Part of a small language model's weights: a variant of Muon for these matrices, 92M tokens.
Each number is 50 + 12 x the weight over its row's rms, rounded and kept within 0 to 99. Layers, rows and columns count from 0. The size before them is the row's rms in percent of the matrix's.

# layer 11 attention query, 192x128, rms 0.0725, rows 0-54, columns 0-63
048:62 47 43 67 62 51 40 39 13 49 53 38 60 48 49 70 36 53 59 68 49 63 63 55 75 27 37 42 50 40 24 58 55 53 74 56 59 56 50 45 53 51 76 43 50 44 49 37 53 44 57 33 44 52 45 31 46 46 40 35 57 46 40 60
064:45 47 60 17 54 44 46 59 47 86 45 49 52 51 60 36 43 58 56 48 58 75 54 32 55 66 44 56 51 50 66 61 37 54 57 55 53 43 60 56 27 41 34 42 59 62 46 45 66 66 54 39 36 44 43 58 50 31 60 47 48 64 52 47
059:48 32 59 67 36 43 51 44 58 44 38 45 45 65 48 48 33 51 36 37 52 65 62 66 61 11 68 64 60 43 38 42 45 77 61 63 60 51 58 58 31 42 52 26 34 53 48 63 52 50 55 43 48 33 44 33 79 36 59 61 57 28 45 37
065:34 13 58 55 50 56 54 60 42 64 50 54 54 49 38 52 58 38 31 59 51 63 34 40 62 59 60 39 38 70 65 65 68 62 54 42 56 51 33 50 29 57 48 46 32 39 58 64 62 55 53 52 56 50 49 66 39 62 65 43 46 71 69 52
056:36 33 43 35 43 61 34 58 41 70 46 29 42 41 51 50 46 54 55 44 54 79 61 50 57 63 76 65 38 57 37 47 45 47 56 60 70 38 59 65 52 36 52 57 38 63 42 63 34 61 71 52 47 35 61 38 63 55 52 51 57 61 71 37
059:53 43 44 34 57 64 65 66 50 63 46 63 52 35 30 55 77 55 25 60 46 38 65 54 41 53 44 36 37 55 43 60 75 55 57 53 28 39 33 40 50 77 50 37 59 48 64 32 60 59 49 61 46 65 28 53 42 34 69 52 56 65 73 53
057:64 55 47 43 29 47 59 40 40 50 47 40 70 56 43 43 72 65 46 67 48 60 58 57 50 58 21 34 46 58 49 33 38 40 30 47 39 41 46 43 44 84 43 34 61 46 68 54 50 66 48 76 55 69 37 37 52 44 51 25 54 69 51 50
070:36 68 27 69 38 44 52 40 52 15 55 45 55 64 61 42 32 58 52 47 62 38 56 57 61 54 73 38 70 48 50 42 38 52 65 68 46 39 41 55 57 61 65 43 51 59 62 46 47 56 44 60 52 43 49 64 46 57 25 46 48 16 46 56
061:45 59 37 63 36 76 70 55 34 39 51 35 71 60 53 52 54 67 68 50 54 56 43 46 39 54 49 49 48 44 74 54 53 55 60 62 56 45 34 48 60 26 57 55 51 62 21 38 45 39 65 52 36 71 52 37 52 61 39 49 47 36 61 42
061:67 36 58 48 32 52 51 51 55 67 28 50 54 40 44 59 72 56 28 74 34 61 32 63 59 64 26 33 44 52 61 66 45 51 41 31 57 38 40 55 45 73 42 56 30 58 41 61 35 54 68 49 55 63 44 39 62 44 59 41 65 65 65 55
066:45 65 51 49 56 30 40 52 50 57 57 39 46 37 64 59 44 49 67 30 45 77 67 56 55 59 54 53 76 26 45 47 38 47 41 85 54 75 64 49 64 47 55 75 56 25 36 35 62 61 37 50 58 55 48 55 34 70 65 50 41 41 52 65
065:50 53 69 54 62 62 43 39 56 39 65 34 51 34 68 56 51 43 63 37 45 57 57 32 61 58 77 71 70 72 62 55 29 35 44 59 47 59 40 55 54 45 62 53 64 51 38 29 55 51 40 36 62 58 53 61 73 53 36 46 28 48 52 40
068:41 53 35 52 64 39 52 66 53 65 40 46 52 46 65 55 49 37 51 48 32 55 39 41 49 56 80 60 56 44 50 61 34 57 43 42 66 47 49 59 42 42 74 50 47 40 55 47 46 57 29 67 58 13 50 60 38 72 74 59 36 37 59 50
066:69 40 66 19 44 68 37 78 45 67 65 38 38 63 45 59 55 38 37 65 53 59 40 18 34 61 39 57 54 68 52 62 29 51 40 36 50 37 47 49 51 39 48 62 61 48 64 48 51 51 63 53 37 63 55 53 65 44 66 56 45 64 50 45
067:50 47 41 50 75 44 64 37 68 65 47 54 49 45 43 63 49 47 54 48 54 71 52 25 51 46 69 56 39 39 80 71 42 66 65 32 61 47 29 52 19 37 58 53 56 57 42 45 51 62 30 29 42 43 31 59 41 50 70 42 37 48 30 68
070:56 42 46 07 38 42 40 68 38 63 60 51 46 28 52 46 56 33 47 66 29 48 45 28 48 49 38 40 31 60 46 72 47 55 47 35 59 38 41 57 42 57 52 42 56 53 58 48 49 64 54 53 36 46 57 38 60 60 67 58 67 49 59 72
081:46 44 42 58 47 41 33 32 65 38 59 58 41 49 66 51 47 43 53 38 56 25 68 75 63 61 51 58 54 63 43 43 68 48 28 52 49 79 52 50 50 60 48 44 45 57 41 74 50 47 39 47 41 59 45 53 32 52 32 37 68 33 35 40
067:38 62 45 81 69 62 59 34 49 42 50 47 60 50 64 35 35 58 61 39 64 70 71 61 56 51 49 57 65 31 34 41 62 53 51 79 69 58 53 59 58 46 66 43 68 57 58 55 56 40 34 41 41 67 36 64 42 58 40 44 36 64 45 44
059:63 56 49 38 51 33 54 83 27 40 65 71 50 49 57 61 25 54 53 64 55 65 49 21 36 43 48 51 67 33 42 43 67 40 63 59 63 35 64 31 30 41 59 49 62 43 57 50 65 38 35 55 44 53 67 43 39 35 50 61 51 61 65 44
079:66 42 48 30 34 68 51 53 36 67 60 55 58 69 34 48 35 53 45 60 55 52 30 15 54 56 30 40 44 67 68 59 61 48 41 28 49 32 54 44 64 35 44 57 45 62 47 52 61 51 64 41 32 66 51 46 55 54 55 54 51 60 60 50
079:40 50 70 40 28 62 29 53 34 61 56 36 46 70 47 42 38 44 62 53 58 55 29 32 53 44 29 61 29 62 63 34 44 45 35 42 53 30 47 63 57 44 50 64 45 52 57 55 50 29 63 47 54 53 54 48 42 29 40 50 65 37 60 43
083:50 50 51 55 44 28 54 57 45 36 49 43 51 34 50 45 66 44 54 42 55 50 64 77 46 54 54 50 67 61 19 59 32 37 48 82 45 68 55 43 73 60 64 52 47 36 51 59 52 52 71 60 63 60 47 51 63 53 41 46 65 39 29 47
073:51 44 47 65 68 26 35 36 59 39 50 25 40 40 70 60 48 64 49 48 61 39 64 72 53 51 52 46 61 49 28 39 58 80 43 71 30 46 57 47 61 59 52 44 41 47 40 50 67 70 59 40 42 71 47 53 49 61 64 54 68 43 47 43
081:43 44 45 51 68 57 37 29 69 39 50 63 46 54 60 40 28 68 61 43 59 40 69 61 66 57 55 54 37 52 76 36 46 49 51 38 63 64 48 54 69 70 43 39 56 55 37 30 45 47 52 47 57 73 44 51 38 47 32 67 62 28 66 39
069:39 63 56 47 56 44 57 62 71 48 43 69 48 58 56 55 43 45 33 43 50 79 65 61 40 42 45 39 53 08 38 64 59 48 65 50 59 53 51 64 50 45 40 49 72 45 56 45 43 39 27 34 49 41 40 49 44 40 49 53 38 55 51 41
096:58 57 61 52 43 41 48 79 26 53 53 66 57 32 41 49 41 49 36 54 36 49 24 25 54 48 47 53 59 40 42 70 63 45 55 40 36 27 49 52 46 45 57 54 67 43 63 53 61 55 28 36 48 40 55 54 41 52 58 42 45 75 62 52
082:45 53 67 55 38 36 53 65 47 68 57 66 44 44 48 60 26 40 48 56 44 48 42 31 44 67 50 46 59 37 72 49 73 65 37 37 44 25 52 57 33 25 51 41 40 48 53 46 51 56 35 56 57 41 47 54 56 54 50 70 63 64 36 59
084:51 43 57 38 38 51 39 43 46 39 55 37 36 48 69 56 65 58 75 52 54 63 73 49 64 67 47 60 33 71 55 45 36 55 52 45 40 54 56 61 75 56 55 37 48 59 61 55 35 45 64 62 53 53 55 53 35 51 50 34 59 22 54 30
085:49 42 41 46 42 57 18 45 56 48 70 26 45 57 46 49 42 51 71 54 41 40 41 33 52 40 31 59 39 66 49 38 47 69 48 30 61 44 50 67 60 72 48 60 41 71 63 54 50 40 64 41 43 57 38 51 20 47 57 42 69 33 58 57
087:56 44 55 56 48 41 51 52 63 67 42 59 56 40 39 45 59 41 45 27 47 31 63 76 44 51 55 58 62 51 33 56 50 69 42 53 80 60 45 35 58 57 62 36 56 47 24 63 55 36 58 57 57 47 37 46 64 63 54 57 38 44 48 65
094:54 60 67 58 53 38 50 27 50 32 41 32 48 45 55 31 84 63 46 47 52 33 62 79 59 48 50 54 41 74 39 42 41 59 47 55 52 52 50 49 63 55 49 58 35 41 33 69 63 41 67 58 58 42 49 64 58 51 56 38 44 39 52 46
084:38 51 23 55 51 33 52 32 59 44 36 47 40 50 42 67 58 54 25 51 49 65 46 56 55 45 45 46 60 51 36 60 39 28 47 47 68 48 59 46 45 56 33 53 48 42 54 58 39 67 50 40 53 47 31 60 60 50 57 35 41 59 33 41
099:61 65 72 49 49 23 13 47 41 32 50 22 45 55 50 45 54 37 39 37 53 57 69 64 35 55 43 58 54 42 44 43 28 51 33 51 29 52 57 48 37 44 62 31 39 52 51 48 42 54 41 57 64 59 35 60 44 63 36 71 58 45 30 46
092:42 47 68 40 47 39 48 48 54 41 56 57 43 58 61 56 39 45 61 55 40 43 52 48 60 32 30 51 46 85 66 39 34 38 49 45 45 56 56 59 55 77 39 41 60 64 61 64 42 50 53 52 50 57 52 40 24 44 49 45 73 35 54 34
115:41 48 65 57 40 56 48 45 30 54 36 60 42 59 44 40 47 47 63 48 67 75 49 50 35 46 49 32 54 38 54 64 61 63 54 53 36 32 38 38 31 53 42 45 45 46 57 38 60 59 38 48 50 36 74 65 40 54 45 51 46 43 43 56
101:43 52 58 31 58 16 39 43 44 38 46 36 36 45 46 54 72 35 72 44 43 48 46 73 16 52 49 49 51 57 30 60 34 85 49 56 34 52 41 43 22 49 56 39 45 51 41 57 35 61 63 81 58 38 44 40 59 48 61 30 53 30 58 62
103:23 50 36 61 57 59 35 69 64 59 49 61 41 43 57 57 25 44 50 46 40 44 72 25 58 43 53 73 45 75 53 44 57 57 32 33 53 63 58 45 57 49 32 48 67 50 60 16 11 38 57 31 43 48 40 50 44 41 42 58 53 41 45 52
141:51 63 49 43 56 60 47 49 34 52 66 57 51 27 44 19 67 60 45 54 38 55 51 76 47 53 48 57 38 55 49 67 48 66 49 47 55 40 36 59 36 35 60 40 46 76 43 62 83 37 50 58 59 41 52 55 48 49 43 49 41 27 44 55
124:53 42 49 60 59 45 60 57 61 52 44 72 45 61 46 70 54 57 66 61 51 80 38 44 40 38 41 60 36 38 57 29 60 42 40 68 53 55 58 50 26 38 55 38 40 23 43 41 39 41 34 51 31 48 50 55 71 43 32 33 40 40 19 34
126:75 35 27 60 32 59 51 46 48 61 42 39 58 62 62 65 90 43 31 54 62 39 39 39 48 64 63 59 56 47 39 32 50 46 39 59 48 47 39 78 25 42 63 51 43 55 43 53 60 47 40 33 47 63 53 39 60 51 47 57 46 89 57 56
140:39 66 52 45 33 42 40 52 35 45 43 41 24 41 40 54 49 48 51 30 37 57 54 32 55 40 52 43 47 54 51 41 29 55 33 47 35 69 58 62 41 44 49 39 53 47 48 50 56 55 59 58 45 49 51 55 50 35 31 65 69 50 19 29
132:28 42 57 57 41 60 57 51 59 44 55 33 38 43 46 46 53 52 47 32 56 41 64 38 34 20 59 66 43 44 31 54 57 53 52 35 35 61 63 53 33 42 41 56 45 61 29 66 40 44 35 40 54 35 45 49 55 44 33 41 62 43 65 32
147:58 67 56 37 30 54 56 46 27 64 52 30 38 59 26 53 67 45 42 46 51 40 49 55 35 56 41 57 50 38 42 54 71 37 62 64 52 63 58 43 45 51 43 47 55 60 57 70 39 70 55 49 61 50 42 54 51 63 64 46 60 69 39 55
150:44 53 64 55 70 58 64 49 54 47 68 36 51 41 69 33 46 47 53 52 59 45 45 36 64 61 34 60 34 39 55 49 49 61 52 44 34 31 29 37 43 60 45 56 63 44 21 59 53 43 31 34 39 63 49 69 40 70 61 66 48 67 59 44
146:40 79 53 36 45 60 84 74 61 50 67 60 36 57 45 44 51 62 40 57 31 65 43 50 66 54 42 53 45 72 37 55 48 53 57 53 63 38 65 48 63 39 50 50 56 62 49 46 75 44 49 52 65 51 49 55 48 30 54 34 45 59 59 51
152:54 47 34 42 49 36 24 50 75 49 39 74 74 56 46 48 43 64 41 58 60 54 60 41 59 59 56 66 47 43 54 52 44 75 30 50 57 60 30 32 62 48 38 31 37 38 39 46 44 51 35 51 50 69 50 65 62 45 39 49 62 79 42 55
148:47 39 34 53 46 62 56 59 64 38 45 47 65 45 63 31 24 35 49 56 60 54 69 48 62 47 47 65 68 38 81 46 44 56 40 44 84 57 41 61 52 27 56 77 32 48 49 59 42 65 39 70 47 41 63 47 40 32 41 52 66 51 46 45
151:52 47 63 45 43 61 52 45 45 54 31 40 62 65 55 34 35 49 76 78 55 45 46 31 43 57 58 45 62 35 58 72 48 48 56 37 45 64 66 58 58 48 49 59 55 46 47 58 65 50 44 58 48 56 54 57 36 55 44 36 44 49 47 51
155:58 45 63 53 52 27 67 45 54 48 55 38 51 52 45 28 50 50 32 52 46 55 56 55 39 76 57 50 34 26 72 68 54 49 53 45 45 63 58 59 31 35 34 36 68 31 44 41 37 65 64 44 52 63 50 31 37 54 55 31 58 37 52 46
145:54 52 53 43 52 50 58 65 65 65 45 54 73 37 32 57 59 52 47 57 60 55 74 66 73 47 49 53 58 51 58 72 43 49 42 56 51 49 54 61 43 47 51 50 38 44 78 47 56 49 62 64 52 48 49 65 52 49 43 51 75 65 54 71
155:40 39 32 54 53 37 55 40 40 67 46 82 35 33 59 60 45 62 39 58 47 32 83 45 62 65 52 68 45 54 40 31 56 61 49 52 62 55 54 50 34 32 35 29 53 57 42 39 56 36 56 38 45 42 65 67 25 63 52 66 53 54 69 48
146:61 58 52 49 39 64 53 40 55 50 53 35 58 68 62 45 48 56 58 66 57 44 55 69 51 25 70 49 72 55 69 41 55 52 34 37 45 47 54 37 53 63 30 45 60 49 57 71 73 61 56 23 40 59 49 34 54 34 51 43 61 54 25 73
151:46 59 54 67 62 51 40 68 78 52 45 44 39 50 33 62 49 64 53 47 53 58 48 35 50 44 49 50 36 49 50 46 56 52 28 28 59 42 43 50 64 48 41 54 44 39 53 65 55 49 58 37 43 38 67 71 40 63 38 36 67 45 52 70
151:45 46 70 41 52 48 33 66 37 69 49 47 77 68 60 53 43 53 48 67 37 56 55 42 47 55 60 62 47 49 46 48 27 22 62 54 68 55 59 45 59 62 45 27 35 43 43 78 54 53 47 55 52 39 38 75 45 41 53 57 54 54 65 61
144:59 30 49 51 50 45 58 50 50 40 19 54 58 47 46 53 38 21 67 57 40 55 33 67 76 55 50 38 50 63 59 48 50 51 55 56 34 43 55 34 57 34 35 58 43 64 42 43 45 52 50 28 47 57 37 66 62 52 59 48 35 61 53 36
# layer 11 attention key, 192x128, rms 0.0734, rows 0-53, columns 0-63
056:36 49 43 38 37 68 47 49 48 58 49 48 38 29 33 28 71 67 25 47 34 68 65 47 47 48 58 64 51 54 55 65 75 43 62 53 51 51 44 74 51 47 49 54 42 57 68 39 46 49 53 58 03 46 46 46 50 51 46 52 60 68 19 47
052:45 57 63 56 53 41 34 53 78 41 52 46 54 46 51 60 62 45 67 35 55 61 32 50 54 58 62 38 46 69 37 42 65 36 49 61 47 37 55 36 67 60 35 42 78 60 57 47 48 43 44 71 69 47 73 46 60 65 54 57 40 46 50 36
057:42 47 64 39 55 61 47 49 19 65 55 44 28 47 37 46 54 50 67 72 43 47 46 34 48 33 45 48 40 77 58 46 73 45 56 62 41 55 56 59 66 55 68 57 68 43 56 39 30 48 49 48 19 38 44 49 47 53 26 29 46 47 33 70
052:43 56 48 57 77 36 53 38 56 46 55 35 64 56 55 47 52 43 28 25 47 32 54 51 39 52 55 42 37 17 24 33 67 34 39 57 42 59 47 26 58 52 54 55 64 36 71 43 62 54 39 59 63 50 45 43 50 42 74 77 35 68 42 47
056:64 60 59 61 65 39 70 50 50 31 44 50 57 45 54 41 48 61 51 39 57 56 39 61 38 47 23 28 71 42 56 47 41 55 44 64 46 60 52 60 47 44 51 74 40 45 38 42 57 45 48 51 78 75 46 86 41 40 66 42 52 46 68 53
051:51 46 32 48 52 46 38 38 58 48 58 35 46 42 64 57 49 64 74 30 48 56 53 37 60 41 42 44 60 37 42 38 39 53 43 42 51 39 46 82 53 55 75 39 46 56 52 62 48 55 41 29 69 54 61 66 48 54 41 43 42 50 34 32
054:59 69 58 69 58 47 53 56 49 51 49 64 44 41 35 31 27 72 57 42 56 56 34 33 49 24 52 58 67 39 60 82 55 45 58 49 51 50 39 48 58 43 41 50 46 61 49 48 64 56 45 45 43 29 58 56 38 71 43 61 32 44 50 26
063:50 49 57 50 57 58 55 42 25 71 54 49 42 61 40 42 50 43 58 57 30 57 42 40 20 48 56 54 44 69 42 54 66 49 73 39 59 65 69 41 47 37 41 52 58 44 62 56 40 48 41 46 30 51 27 49 59 48 57 47 48 41 16 55
056:43 65 47 41 61 55 33 44 44 63 50 36 37 74 44 33 45 47 46 54 59 56 60 42 57 55 48 51 50 63 28 70 14 60 57 45 46 42 76 56 33 62 49 37 50 45 56 54 60 43 57 60 52 55 45 49 82 57 43 50 56 49 18 50
056:25 50 33 66 53 53 39 59 53 49 70 67 45 38 70 51 57 53 46 40 24 21 41 48 30 54 43 40 48 41 44 66 57 46 52 21 42 62 46 58 30 39 75 39 61 48 55 49 62 54 38 45 66 43 59 54 31 42 61 52 37 51 42 35
058:53 58 71 41 49 57 74 44 59 57 37 32 59 61 64 47 44 76 33 45 63 65 49 49 52 55 63 49 48 45 33 47 74 46 27 31 59 35 56 51 56 48 32 59 34 57 39 54 46 53 45 51 51 41 48 61 65 35 43 47 46 30 71 60
062:54 47 41 61 55 55 55 41 37 70 46 29 55 84 71 40 39 64 55 39 54 52 44 64 47 45 61 47 47 35 62 33 54 32 58 60 54 45 66 55 32 46 40 56 40 47 35 72 52 28 54 59 40 52 41 46 42 56 44 43 55 56 57 43
058:49 34 41 56 45 30 59 43 72 31 30 45 65 43 58 61 47 44 32 37 62 66 68 53 77 40 50 39 41 47 39 19 43 52 44 55 64 48 46 37 49 56 54 33 34 60 55 48 36 36 72 44 68 65 61 66 59 34 47 55 65 54 67 33
070:55 37 47 66 39 46 32 33 51 44 42 48 54 46 33 56 46 76 36 34 46 51 44 51 81 45 44 49 68 30 70 49 51 46 39 41 47 41 54 49 46 50 59 40 53 55 51 57 66 30 33 45 57 42 56 69 44 59 53 43 43 47 67 36
063:19 38 33 77 53 37 50 51 58 22 42 45 48 57 66 65 55 59 53 42 72 43 56 53 64 42 54 64 16 58 50 38 60 57 57 45 35 51 60 40 47 38 76 33 56 45 51 56 48 35 42 68 58 47 54 49 53 43 44 50 54 62 62 51
064:49 33 56 69 53 71 37 54 49 39 33 66 53 46 39 52 65 44 35 52 50 62 44 50 51 47 17 55 48 49 53 60 66 32 51 35 57 58 37 53 57 61 61 38 63 20 55 33 50 38 50 26 45 54 58 55 48 51 37 55 40 66 62 32
065:63 58 48 54 32 44 40 53 54 48 66 66 45 33 25 48 63 27 67 52 68 47 52 55 72 27 47 47 52 55 33 50 29 29 39 77 54 55 45 58 63 64 29 53 33 38 41 46 38 54 54 57 42 54 51 56 72 51 56 67 50 23 52 67
061:49 60 57 38 52 31 52 26 44 45 46 53 37 55 35 43 52 62 60 57 47 61 52 44 53 53 81 61 40 63 42 60 48 55 43 42 51 36 52 45 56 35 34 55 48 64 25 46 50 47 49 67 42 47 69 21 59 49 55 54 39 40 24 53
059:51 35 53 63 42 49 63 58 28 59 41 55 30 46 51 48 65 56 49 50 45 58 54 45 45 63 60 52 65 68 65 54 46 48 54 23 37 57 61 52 66 44 47 35 47 66 66 27 63 61 53 45 23 43 50 67 56 45 54 51 27 48 43 46
075:50 50 60 50 66 54 41 64 32 59 74 76 42 54 37 43 22 39 23 70 15 35 46 63 19 60 64 50 63 53 44 48 52 69 71 55 57 58 28 49 26 55 50 62 53 41 38 52 49 51 48 63 62 56 60 44 35 49 36 35 52 55 43 54
074:63 64 71 52 54 58 54 50 52 50 54 53 36 40 38 40 55 52 36 60 23 42 26 69 42 54 67 34 69 37 42 58 64 36 50 61 48 47 45 57 49 51 59 39 59 36 52 37 57 54 49 43 63 48 51 40 57 65 46 60 52 66 58 71
067:44 60 47 53 48 60 43 41 63 66 55 54 62 59 68 50 28 57 67 61 41 45 39 48 49 31 66 19 54 49 50 46 62 57 63 47 56 50 57 59 41 41 41 66 65 68 51 33 35 53 40 52 36 38 51 35 30 30 47 51 58 63 34 43
073:57 52 73 42 55 57 50 66 60 44 50 42 66 61 31 40 43 53 20 55 50 46 56 44 44 31 75 47 55 71 46 67 57 53 75 50 71 42 45 48 32 60 31 53 44 45 41 43 45 35 31 74 49 45 46 42 68 33 42 33 41 64 57 65
065:61 52 57 40 57 51 38 40 40 43 59 52 33 45 52 70 61 21 49 54 69 63 77 33 59 38 41 41 53 48 49 42 69 43 47 75 54 32 54 53 46 42 40 65 47 33 52 49 43 46 50 38 31 75 48 68 88 44 36 64 51 21 42 55
071:41 22 47 58 49 61 62 29 36 51 44 46 42 44 66 51 52 59 80 61 61 58 47 43 63 47 34 48 49 47 53 48 40 44 35 52 60 44 64 46 54 38 59 57 48 35 59 47 46 45 58 33 22 48 44 56 71 52 64 52 49 36 53 28
063:42 32 44 50 55 49 49 59 30 77 35 93 35 54 58 61 54 49 22 45 50 56 61 51 32 64 40 46 63 43 61 53 54 68 55 23 39 52 48 53 46 58 30 50 33 63 50 53 55 67 49 41 39 57 48 52 39 47 37 52 33 52 36 40
080:57 32 67 54 47 49 67 56 35 62 48 55 48 39 50 65 38 52 73 54 56 38 50 45 52 44 38 61 61 49 39 50 51 50 42 55 55 63 60 61 36 54 58 49 27 42 58 51 58 35 47 45 48 40 49 31 90 55 31 51 63 34 61 42
079:50 59 36 48 39 37 32 53 50 55 55 56 40 32 46 47 66 22 65 54 51 51 52 56 43 56 66 36 66 47 59 35 41 65 61 51 46 64 49 44 45 44 44 70 39 55 39 45 35 75 47 60 57 48 51 41 44 47 35 52 65 54 25 56
078:63 88 60 61 44 64 41 69 61 47 57 53 32 40 48 55 48 37 55 67 53 38 48 47 53 48 64 40 61 49 41 47 51 50 70 70 51 71 34 42 42 58 37 66 61 30 41 61 49 65 47 50 46 42 54 23 59 40 35 62 65 61 47 53
077:58 54 51 59 40 56 42 33 71 41 61 48 39 53 66 62 32 47 64 51 55 35 48 51 45 39 48 31 68 53 68 21 64 61 41 58 65 67 50 49 30 61 43 44 52 58 34 69 44 57 39 50 51 48 29 63 46 38 38 55 72 51 64 50
082:45 76 37 39 47 43 50 55 53 45 51 35 52 48 54 48 49 54 50 46 45 33 48 49 43 44 55 44 37 63 59 64 55 76 70 60 42 84 56 46 60 56 61 53 37 65 58 54 34 68 40 65 42 17 38 37 38 41 53 52 54 64 36 57
094:47 42 42 55 47 56 30 17 67 38 36 37 58 72 45 46 60 69 38 31 41 47 40 36 55 35 59 56 38 39 56 56 64 40 76 48 50 31 53 45 55 34 45 53 63 27 40 53 63 40 49 38 38 51 44 62 29 47 71 55 32 63 51 33
095:48 56 48 43 47 52 62 30 57 59 60 46 39 46 49 58 51 70 61 38 54 36 35 37 50 41 67 48 49 38 43 54 68 49 62 53 71 79 70 47 58 53 82 50 37 30 47 65 54 54 49 41 51 23 47 46 72 48 29 51 50 26 61 48
086:55 43 51 55 52 42 32 48 64 64 35 70 50 36 27 31 76 34 58 65 37 49 49 31 42 44 62 50 69 48 47 41 28 60 62 57 41 39 55 55 55 34 56 46 60 54 56 24 40 61 69 56 50 37 48 54 57 59 58 56 47 23 28 69
108:46 33 32 52 56 50 58 22 61 41 49 50 58 71 57 47 70 70 37 15 55 55 39 42 42 55 47 66 37 52 61 55 51 40 54 46 59 34 57 44 47 47 64 50 60 37 65 50 62 36 66 49 46 50 62 55 31 64 55 32 24 56 43 22
110:75 57 42 51 47 46 69 51 39 72 54 39 56 43 33 48 62 34 42 51 67 52 60 39 53 41 58 58 47 52 41 38 46 45 58 36 49 49 40 38 70 44 57 65 45 51 61 40 54 57 63 47 26 56 53 61 70 57 51 52 73 41 61 53
135:73 49 46 64 49 55 34 26 82 44 45 48 65 75 41 44 51 42 45 49 47 58 42 53 45 50 45 80 55 43 52 51 36 20 55 39 42 24 41 50 46 43 41 75 44 20 63 54 38 31 46 55 31 51 58 45 32 54 46 71 60 48 35 45
103:13 26 58 74 43 63 38 65 65 35 29 77 41 60 59 55 29 43 48 56 42 56 35 58 45 45 50 40 45 63 59 48 53 51 47 45 37 62 33 49 37 50 40 52 60 46 39 43 47 66 44 44 67 59 53 40 41 20 34 41 50 58 45 48
134:26 39 92 55 60 50 61 42 40 56 20 83 67 58 50 54 44 46 54 40 33 56 51 55 43 42 51 51 45 49 55 48 56 58 60 65 50 52 28 60 64 21 57 48 64 36 50 45 61 53 55 36 58 56 43 50 48 37 49 41 34 29 38 37
121:30 40 25 55 53 55 55 23 51 59 63 34 44 48 50 68 60 63 57 57 55 49 44 29 49 39 60 68 49 30 52 30 43 56 63 41 42 33 45 58 46 65 31 40 42 30 35 32 38 49 42 63 43 48 58 46 67 60 40 55 38 62 34 50
128:46 61 29 44 56 37 63 54 20 48 52 60 58 66 52 70 56 46 43 71 54 46 49 48 44 71 24 46 39 38 54 40 69 38 48 69 38 47 73 44 16 48 40 41 57 60 59 57 38 77 64 73 63 44 44 54 43 35 42 48 47 57 26 60
135:39 36 50 57 46 39 37 53 61 53 37 57 31 61 59 57 39 55 76 40 51 46 56 60 42 33 52 36 29 40 62 42 48 54 50 33 45 48 58 40 31 36 66 38 34 40 36 52 60 67 21 41 34 47 47 35 59 32 30 60 47 59 24 45
153:51 34 65 66 43 34 44 41 70 29 42 43 62 50 58 57 31 48 38 47 70 60 57 60 19 40 59 42 47 53 51 57 75 67 49 62 54 35 36 53 55 37 63 26 69 48 81 52 41 32 66 61 62 43 63 50 50 60 55 47 62 74 49 65
139:66 46 47 72 50 40 63 57 47 41 52 52 52 45 52 26 51 76 41 63 60 36 42 64 60 38 53 37 45 50 50 53 65 26 46 33 49 45 53 51 33 64 53 47 56 63 54 43 34 48 07 70 44 69 46 55 47 50 47 46 50 57 52 39
133:40 51 61 47 49 45 64 52 38 32 52 55 42 44 58 47 62 42 51 37 62 46 53 24 51 36 53 60 48 68 50 42 45 54 66 48 63 63 56 51 36 37 85 51 57 42 56 58 42 54 81 54 41 45 62 39 61 41 67 30 40 43 55 49
157:37 51 33 57 30 47 33 72 55 43 33 29 65 73 40 40 47 44 30 54 35 63 42 50 49 29 32 52 56 54 52 38 66 54 61 61 45 56 45 59 50 28 36 50 48 52 44 54 51 36 40 64 59 39 49 65 37 42 49 29 32 36 38 53
143:35 44 42 46 48 81 62 59 46 46 46 55 37 61 35 28 52 56 25 58 38 43 46 40 59 64 34 48 39 45 58 36 46 59 47 52 33 44 63 50 61 20 55 69 46 60 43 43 53 41 49 43 28 39 42 75 60 59 36 48 60 55 56 51
146:33 30 53 41 86 66 75 62 54 55 43 43 72 34 50 54 42 25 29 68 39 63 63 57 63 54 41 53 62 43 49 47 50 39 55 68 45 46 67 54 46 57 49 50 56 51 45 69 51 44 46 50 67 54 62 14 61 57 34 51 56 50 45 38
144:77 29 52 44 31 67 50 53 41 49 61 38 38 54 59 56 41 46 51 46 43 59 56 40 45 58 38 36 47 40 47 59 56 48 49 56 49 48 45 55 46 40 59 59 57 11 45 71 47 54 36 68 49 52 16 42 48 63 53 51 39 51 51 36
146:65 48 35 32 49 47 66 61 45 50 67 60 42 62 44 40 63 48 59 57 45 47 64 61 75 29 65 49 54 47 42 57 65 35 77 61 66 57 58 54 42 43 31 55 39 70 50 41 43 44 69 52 50 61 44 58 51 77 50 46 39 69 68 43
147:54 48 34 39 36 60 71 31 25 41 37 36 46 44 39 38 48 52 46 57 17 19 67 44 42 59 36 44 38 70 51 56 42 55 41 47 49 45 61 50 29 18 45 51 47 44 22 53 43 52 46 43 60 51 55 47 32 61 52 57 55 63 43 56
145:49 44 47 40 48 61 47 33 51 60 37 48 42 67 75 47 36 52 44 64 70 63 53 45 76 43 60 30 71 56 68 51 41 45 55 47 42 69 54 44 54 52 25 54 39 51 68 52 58 47 62 53 65 38 40 60 58 34 59 58 55 63 44 50
153:27 57 55 58 36 58 58 59 57 42 47 37 69 47 60 55 41 42 59 65 44 27 44 46 71 47 41 39 39 53 47 47 62 50 45 56 44 53 55 56 50 41 40 65 61 32 38 45 52 61 44 60 43 44 57 56 46 40 52 34 41 56 43 45
144:66 48 42 54 55 25 40 65 40 58 42 63 48 74 45 48 61 75 48 63 32 45 45 36 82 47 29 37 54 60 51 34 35 44 43 47 55 32 47 43 61 44 48 35 55 35 66 49 28 42 65 68 69 65 38 30 62 38 24 36 43 45 64 75